{
  "num_attention_heads": 4,
  "vocab_size": 32000,
  "positions": "rope",
  "bias": "qkv",
  "init_std_up": 0.0509,
  "beta1": 0.95,
  "beta2": 0.98,
  "schedule": "wsd",
  "decay_fraction": 1.0,
  "batch_tokens": [65536, 131072, 262144, 524288],
  "train_tokens": 412600000
}
Each number is 500 + 40 x the weight over its row's rms, rounded and kept within 0 to 999. Layers, rows and columns count from 0. Numbers have three digits each. The size before them is the row's rms in percent of the matrix's.

# o: layer 5 attention output (transposed), 128x128, rms 0.187, rows 17-26,49-58,81-89,112-121, columns 0-127
# v: layer 5 attention value, 32x128, rms 0.162, rows 17-26, columns 0-127
o112 081:476469462508500497553558551417566518465493512538529514467429513444568528544514455454433523482411505524484557504487524481494495480501560508470579539471616519471510528504512511505492508507449495499548509556491488490581487521437497508516437511476483433501593496535550454457441510462476460502498453471556516424483511489508403490503530441480556457568561532448531455466481542470514469528544
v17 092:472477521475478519457480531503488475529501559397471502517474563514556529491563493516548445510535492549519460499538507471548543552463522509440550493468530457541481501477556501512479519511536573541479489445550536452534524406457491445487485427418470434505482526550496501485503465486440427478477487505624543481490477515440459519584466482458449539478512511490395516515542488557462500570522
o17 066:517451518542537484517451511487532550506450553439516503485482611503482464380487496501434470546515394506505498453475509479468499452487505494521493435485570525558559421476543535519466524585464532546465519487494483486439489483447539535558466447532481505466410538513500449508507499506464530576567513472474545439492510544486474464468481461605575501522554494499552478518519523484489495497484
o49 153:503542444472516513535541494544591463536516508519471508505505485545511497606478467487496547447518560460450538573529472455505473591445557554430481613576525441425458584462504497505568509451537471485568550525515509454491520461525509467471465531468532492473569516504511529483446505486511506480432505533501450504524463476499507564493484555512515569531501571482456460462453525476527471530479
o81 056:501460508473397464536517553571505466477449433529486582429578482509505486592549511536558534470546505483500554492490525461530528456534502492448501494508402532501482506549510493511490458513544488508504527525513504513550433552468465496542504529579478516505500469467550528440521501425420431507472478527509561501544518517488543484529454471502457460551452489514571550437498563436427505566502
o113 082:515503522520497497452522520453381532441536445479471455495493464432492508399460570545521524526459478538503462463514481509495516454562435494542501459403472453528503444524473477473487470487493560450416434473445466575494493503531473522479553506511489509553498461524436487511516522567538495501505471409483473536468561512536449458500534510460448480422485465498516571540507405542488516474495
v18 103:420479471475480489482500473457412427541474444469500451516571499463477551577531470456515568499536434468488531477452503409531462541467496531480559460486489557472540493453556600475509522478489487482483560521462465489496500494495499479459416484485501474424518464441550503522547420481600549500540471517513549485516515473566520481527471510457516492495581548502491581553518516482498496513570
o18 078:564489563514500527528459510474540492516547514593524513492487451467524479493536633480448479449490521478468469523471480519622512459557452561482493522462477525528466529499514403481522529502519498557472500473510492476451514456543570528505542514464443479487543490528515505498569496457425519496390457460541535475498541509443491465520440451540474495477551542478578469493486506421447449473524
o50 155:384491472480512525508552491499413494466414522468494567489503542537484524557480423512561541512469458448476531492532485468474491548432550461496481486480538513501531519528469538529479495459494510487563486523440491515473506514422464420499453473558486545476454537501443502486541537473537505462613565548550613491533441462533500502484566533453498509506521478555447507436524493549509554526492
o82 059:459498446537539504488532479516481456485468519494515524481481493467463556452446412542458476559391504494484538507508458495458512456483486462449502437549487439466498487514475532469497484565486462551516524510505474522531529509521533462594494461488534425503518499493405467519517451483555497576591540531446415533526502476542433531552536504545505477536476519532448456512437486536601559447551
o114 079:588523525501459466507461549491575547552547443498504453530491518480540444473523522524448460501506528571550454515427533578494548492506481514549548571521485519505427470493490497530506510542552490518407486502560548513524511521532483561479547517522521488570483448528592508534431513554478480498440473489448453495430476560503573524475468443572551477450440494468504496561539528503475453450482
v19 096:446528444492526493513467544500491492366485451460509481484491502492564512487517484544561465434506552581521558513503504568506524545454473542527537515494524637499506401473516455460498523516448445463527498488446429473506545532456530560516445483475500521498526462561496529491518589524515541569479552523518539511563460501509433449469494491473452487489483443505461470489526501476531471421467
o19 085:456444512501493455508498471449496510493545493438518549469550527530491529545515576488496472542454532506406496448428464503536519434531556556461461536527465494579517471466429491512539474526505488495445550516464514553517424507550575462513475513501548429529449473514492427502558442504492489487450549492563462472511523413461486547497444501535543573501506479563495458460542481533483613529514
o51 147:529485484510517523448502514563514510546434504517538496569479517463487532470491426503518527496552410491505501514531515543474526559561493430511483492522587522494466500461564466486472509547505541517541436514496532498471536478476471473407530521433459589485591497505524512483472509538469493523612519503462542509524515530519483405476419487461429418597508487464513505575497460489471482474559
o83 054:518388513499549520467487484472498506505528518560459460554503479491480510501484470433462437522504494483469558544428462425492434516552481429485520418512511581466482452519456470443554479547524507587583540550520452496514512482468461462467538585445445569473526528570498547434449474436453552532527524496512526497506477532482512549541476553486526480497515528464551458511486527518545555497459
o115 079:493579488482503464590491475467500505457513474543452492435505465572528479506480518493479533489498566501519444484524532452515497458429507531553537475476416508487509526542469540535526557418493418522500484483563420459517476582508483522590513452565521452570415518449514490504516489479547457426461474521488452499449475452460510509472622473515479529464459492506464510446491508454479447540495
v20 097:453467517461503498442437420523480491479422493558443478518476589544465492484475559505444480476483468494454524502422559503512443415549492443533436478461502532397506529528485565501526545535544529468533538496530481510499487543507488478476476441483538431502525476508406497462525517447540545516470525456593566467493490513451462472445516496583482516457553504466417497496481563498482509513478
o20 079:476541460476523507527520558572491524533541490513482528501428412460494487475453508507469540513475514431484491534490459488518496529591556509489449495558600431512437512461534429533483497438467460541444484544480466501536475504448468539486511508504455527522478493481533483518512476494455449529568507566478466541468489481431485544434568484417502476548458563509512473395530428466556484423496
o52 144:458498494483458470487567401379550445503465513500501518537525631521523501542555519473506468498521513544568567478444485494490540448454472473519549526462436536533539488509510523481504483504541527480560488484444503469452527469556452498555473484497582539440540515540433490447515468519510500469480496443503528501537506534537458478491494534525445556508479527472507518607494515540403494573506
o84 058:468469448493405459527587506520490511489508551528506472506519542458510509433511452470549494531582503538462522485496467463485589512537539493477457528536439450483542500474498500447526491437484485488554550529494474612526459463449526512499467531564475532459560526530482540417428455550579425472501500444528486505559501542498523453448499542445570510521543461488502486552558529549493479561516
o116 073:559490506546533545449425548604482551532465487452511482444540449502499501500503499552483558562490513478430454476563584514510469504491488535510503470531539490490493513530496525526506500527479538520445522491527536411476501532495552469433517487472429417541474459418571518521523617485458527547504526530471458463453535480458524486543491507562533452467510482543490490425551488444543580526514
v21 102:544511466544546495466395465471446509466551547537512484511493541481557463535515491530516476545539452544472498418514496541431477504481462496535453544540544520550551587482490492563534497497533439419515484488491485494518465426512463427485526502599502469468475530466472523452549498521499502478501499527445551471492520541528521484490453542534504473569601418451491515391546497522541461537457
o21 077:453545529482439518468479521480497527441436517505459569469558521527425586491499499494498502545533453527505532468549501495501541517481584454458493413462426460524524464501459467507548550525512470575471542520534537501447521510422497446516512530477449502539496470523504536498477413527469507451585395467456495525486537539563475536464526449530533545471429492468500485534427461479472582506529
o53 153:522433487552552490518517422483444485533533499487510513538437508528606508482504499474510468478464516527476493534464487500501481492512418488455508527547516491530485526534465588501505441484500468483487456553536484508575511495511525510496544541564553460384425490507493499519491577439542504606439537490572499482453481527435474455491475544460466500591550483506428469470576495513508413493484
o85 060:554473526490490533543476488448541507522508518481507445457491508471443494511482460490485472407520556485587433495570503458514484489472495548615472525456499571506524472511522506434452479491474511489524505509510504462563559502545554535472439521466526523492416541537580499578509572484525540544486446476550561512499535525565433492479525483488442504531533385459534536488505560540484542559520
o117 087:439544505466490479498534567532551523480478509501535451499504444489480459527535533523493543575540495469471540505485540544536541488493529510522480474503522482463498534451540400519505569473506512473519537448414474512471441481506462504514484476464463514604613509472512509454557432570452470431546536542413449520538458450483554488532498478495555478405502562569519523538450480460516528511457
v22 098:472493472559473510468453564410550518562499461514455516571510463425464549526569494433536524491480501530503467458489476474469538497512518464514478538518515512514547552505469461541472609521486492567539478449475496503497394401476477543554464576511469537521557459605454545493501482446546519419477495502479463464435537460457486475503481485471430495498507572462534522526504486477522498471494
o22 082:501518505509507505494579484547506493480516495531509545539530504588595571506503425518476492526490511528519638495443518515541515560502503482445484561504428507501494491556585490486484516486518580562502432476504435525482468432522551507432558507444474510547520583460475482546509504511480447521558562487486497511551474532572474496511455506458568447497517493504461535514481443480552501564559
o54 158:426498472506521506496439445483458447531508543504460498457483478478436457476470514511532580491467469495454402477526521461507513441536561489555531462483557462486449521441411542531555506482443485490543571499542560446472527498498445460543501533502484454469479433480536536462475445527533540462465517548513535541480559554460501485540578513459389476478495529502539468561511501491516529497399
o86 059:576515581542445411515458444462541492563544503539386433441520488484472474500520542473556505456534582497412467489603497476522474456529489462496539471500568536530505452511452498513533481484530538453495492523458562481561550586452496527490467553495519571513477521498491480504449507518504482562466464469500526490517496534455469477523435506510450526517531515500536483457501517430428515566501
o118 080:538511487509534555447553568547533577426421490534566497567510527502543434532515485487410426512535516463564522556463473524435455556462416530459482497503496511491585507537598499467457526555544520508486472546472462490534483503506489474507494429531501481487551500534493481467544526515469499544548506468425469461472487454540512471428499506561561544503530487531433533474510497538486468441543
v23 102:498526453482537505533501505517473472458497553553518534453493564509460487424536525503502591473548481476508463499517529471524440527483536461381505488435536573470497511454545487524411517429515512454479451453540498460453420513467535557475524553515476427539477466617531501500556437516548509519553503491477504541535495498519541514489512448456592496485456459495595470494482486480509495460443
o23 077:530509501452481609482514474524530551519454483447539549473452522526467496582562548519465546502423573442502517516530462527517536512463488519591442468461520468548547453490416439536410453511494541467529527487480484486553563477500508544477430497527517518546515470398564469462500497467502498512438476566469531514521511544524506491497566545551473514459492512438548433501479510540515527461535
o55 153:495491457546563432562517598500558435505536499534447500494464441477434507460477476529482520491594477542552482475505542422487480522466481476437498467502491583495491537501570636537532506491475458538485478470564504479478494512469510455490571474507468439504550550513437513476516539550554536427489546445510447540461455519538477502498526462475500480458554493532445570486512477537482466504451
o87 056:548532499543487449558482462436489513501471471512475515526501495478475530410530497456452449478555499451465481507444509448487483518536451507532452508530492546557467464493458471512631595508490488454526575541528464606521518521460494466508506461499512472548425468522445539527472409590487538479482477380491517457447472442528488519540479491496463482478487491521508531450475465461458451506528
o119 084:477452566488461533409473477470447524499487502499537462509559542497636478549483534478578425538478466495468531520491491564513528490582551463529547545507504432459514546526458400455443462508523496538463513467427554430495482476541486503541437525531531566455474494494531516531499505464430445580539487531488524512537551538486539486507459518510521500560471496461495460558506502476500564508476
v24 101:397542505555553531529573484438485494505548510492504518444517503455481537486450490583544558548531540547434531500568547466487516496490611491544495593578523502476522567466507517474492566522503571486583492526498527468504560544531453499494540535483507482471481397516444453556440480463516554545475509484490523553482520539467556529495512487504492463487500461529442565508517520539533495513456
o24 074:483431550480471449480413511532490490544521458429501481545495511516493422564490477550455427503488470434530482441530455524507465421470443480459485512466490514515429446507528423543455474506520468493477463462448537542482503495521543497514503583491535398495500509484458499604495484511471540463559536523456521475468416462483539461470523477546552481494512518535474541513499592532528520457592
o56 163:558525492526531525487566522487431507366513549535512484463515512524491540472479471495528520506491533558482486470452468448495502505564531511560492527530594470487584501504507562482515532486535555502528493488586442492480526540552463451522507456423492545494480502543599468422540489465501475517466435494562487570548549518464457565491423448551432475517520457468507536469440473497486469499492
o88 052:490514437545429589523499559480519520432487526458515469532409467484428508457492503543519525506521458537472496514549479502532459498547489501457434501469507500448487498534470493452519427469426411489487484514505497495500499528447556524514486434418557534486493552455490483478579562529569477580400441459484442447454490472581455507533470522519498542498482481468495455467453477541467454464493
o120 088:465545538468546490518473459477577483625465461511458538529514525454556490486517550449465510463471470500498528552523553563463542526439483511449589459503405530533453501470490480526547486529477485493494523512429535507521495456451501553453471526584468496525552463489453518552429536493525517459522538524478525461495459503514520465561569526421540542435465549507525449554594493505508524510463
v25 107:558556471529501489530585482467497514464435513464476564489542512488480491512428545439533496492513510529493490573522494497463462475441478497523478498450485500488430483470461438487492487416482429478494478461413604562570545496487455414444552456459418446543517428480459480527539539521523484487515492502512523523574548527456488460461457503433449471504557550429515550533482528510504490470486
o25 075:470507473475481512542470551553418451425473459495499469501528549448541535457539524559489483443475505500506527506523506483472497513497487452495524479472463572498525583567575501426537552487508564483531430505532473539506495548433589502533499596554533451448544497499519524514446488514511512560562473477478506526469496506533441468508545516580513539518480556535547388432512541551553468520493
o57 162:575444477495498499488508452439535479548571567498563511468487446556501466588476452441386461534535472478524518565512482510515441497507555565530522521479479437457477489439454489546454508476522451466474521506499498525477544463546426512562456441446438571483464467482506498526537510503524505463526513481497497471572484470479566493513537524425529476502530407447441538548499447459464512497519
o89 054:487482484492535550500494532509571560498522495483504491498467427513440516531484503549553471426591537464472576520453532443488518512498496537494502592493573536505497480415488508550455439603511505525437457464551518531496517448530520481458481464563451481521514437556493454493520546462552584473510467494477502461452415535477533511503546550493546508496518528513536506482453457399523466553447
o121 083:479571545549469472480478525517485535508432462499421490525506557479495497465520517535589548512438497496489391428482476536471546499461472432487454489558538507514534463584502480463546472497467528516520530500487480444502441515443574496461582537498583449553531567466438539455473469529448463462445526559509526539465553543528483526490436480556463493447443548507498516490494539564500522486497
v26 108:507505496482438429451505503513425516453523564481532483437491447502519506487556434503427444488520501549493448451433505484527512479518522474448511504582430465528533506575563456538413541470538453486463489492550579474511469467493513525505470559538520554509521490417433495534513536455482556602460559512537576472512484483464484499544478520543523554512518517525478507571480462469529565454524
o26 084:489537502517506475504503462498576533518563552484520466590500545580563444532461499522505459543458507495501548536496554565556508538510458413558506471480520473562455534553481564447402506507525546476514478508477459535478487465454437499488508489440487473492466496492562405445509505496543445479530534505463486529539551498542507437505501436526482540500514519559445537400499479545499495603495
o58 153:541485502456476509486528485561471489457485507512465522511523492436421577471594469489491554498563442465608498474481524502556487485471506602476428548452471497514550518454490462582528509456486491532476462565526538442566605519519544495487517544532556531558443472545505548562510507492465540551522499484532579536502482538483440518455527501480516502505484453445533454570513521480472465492478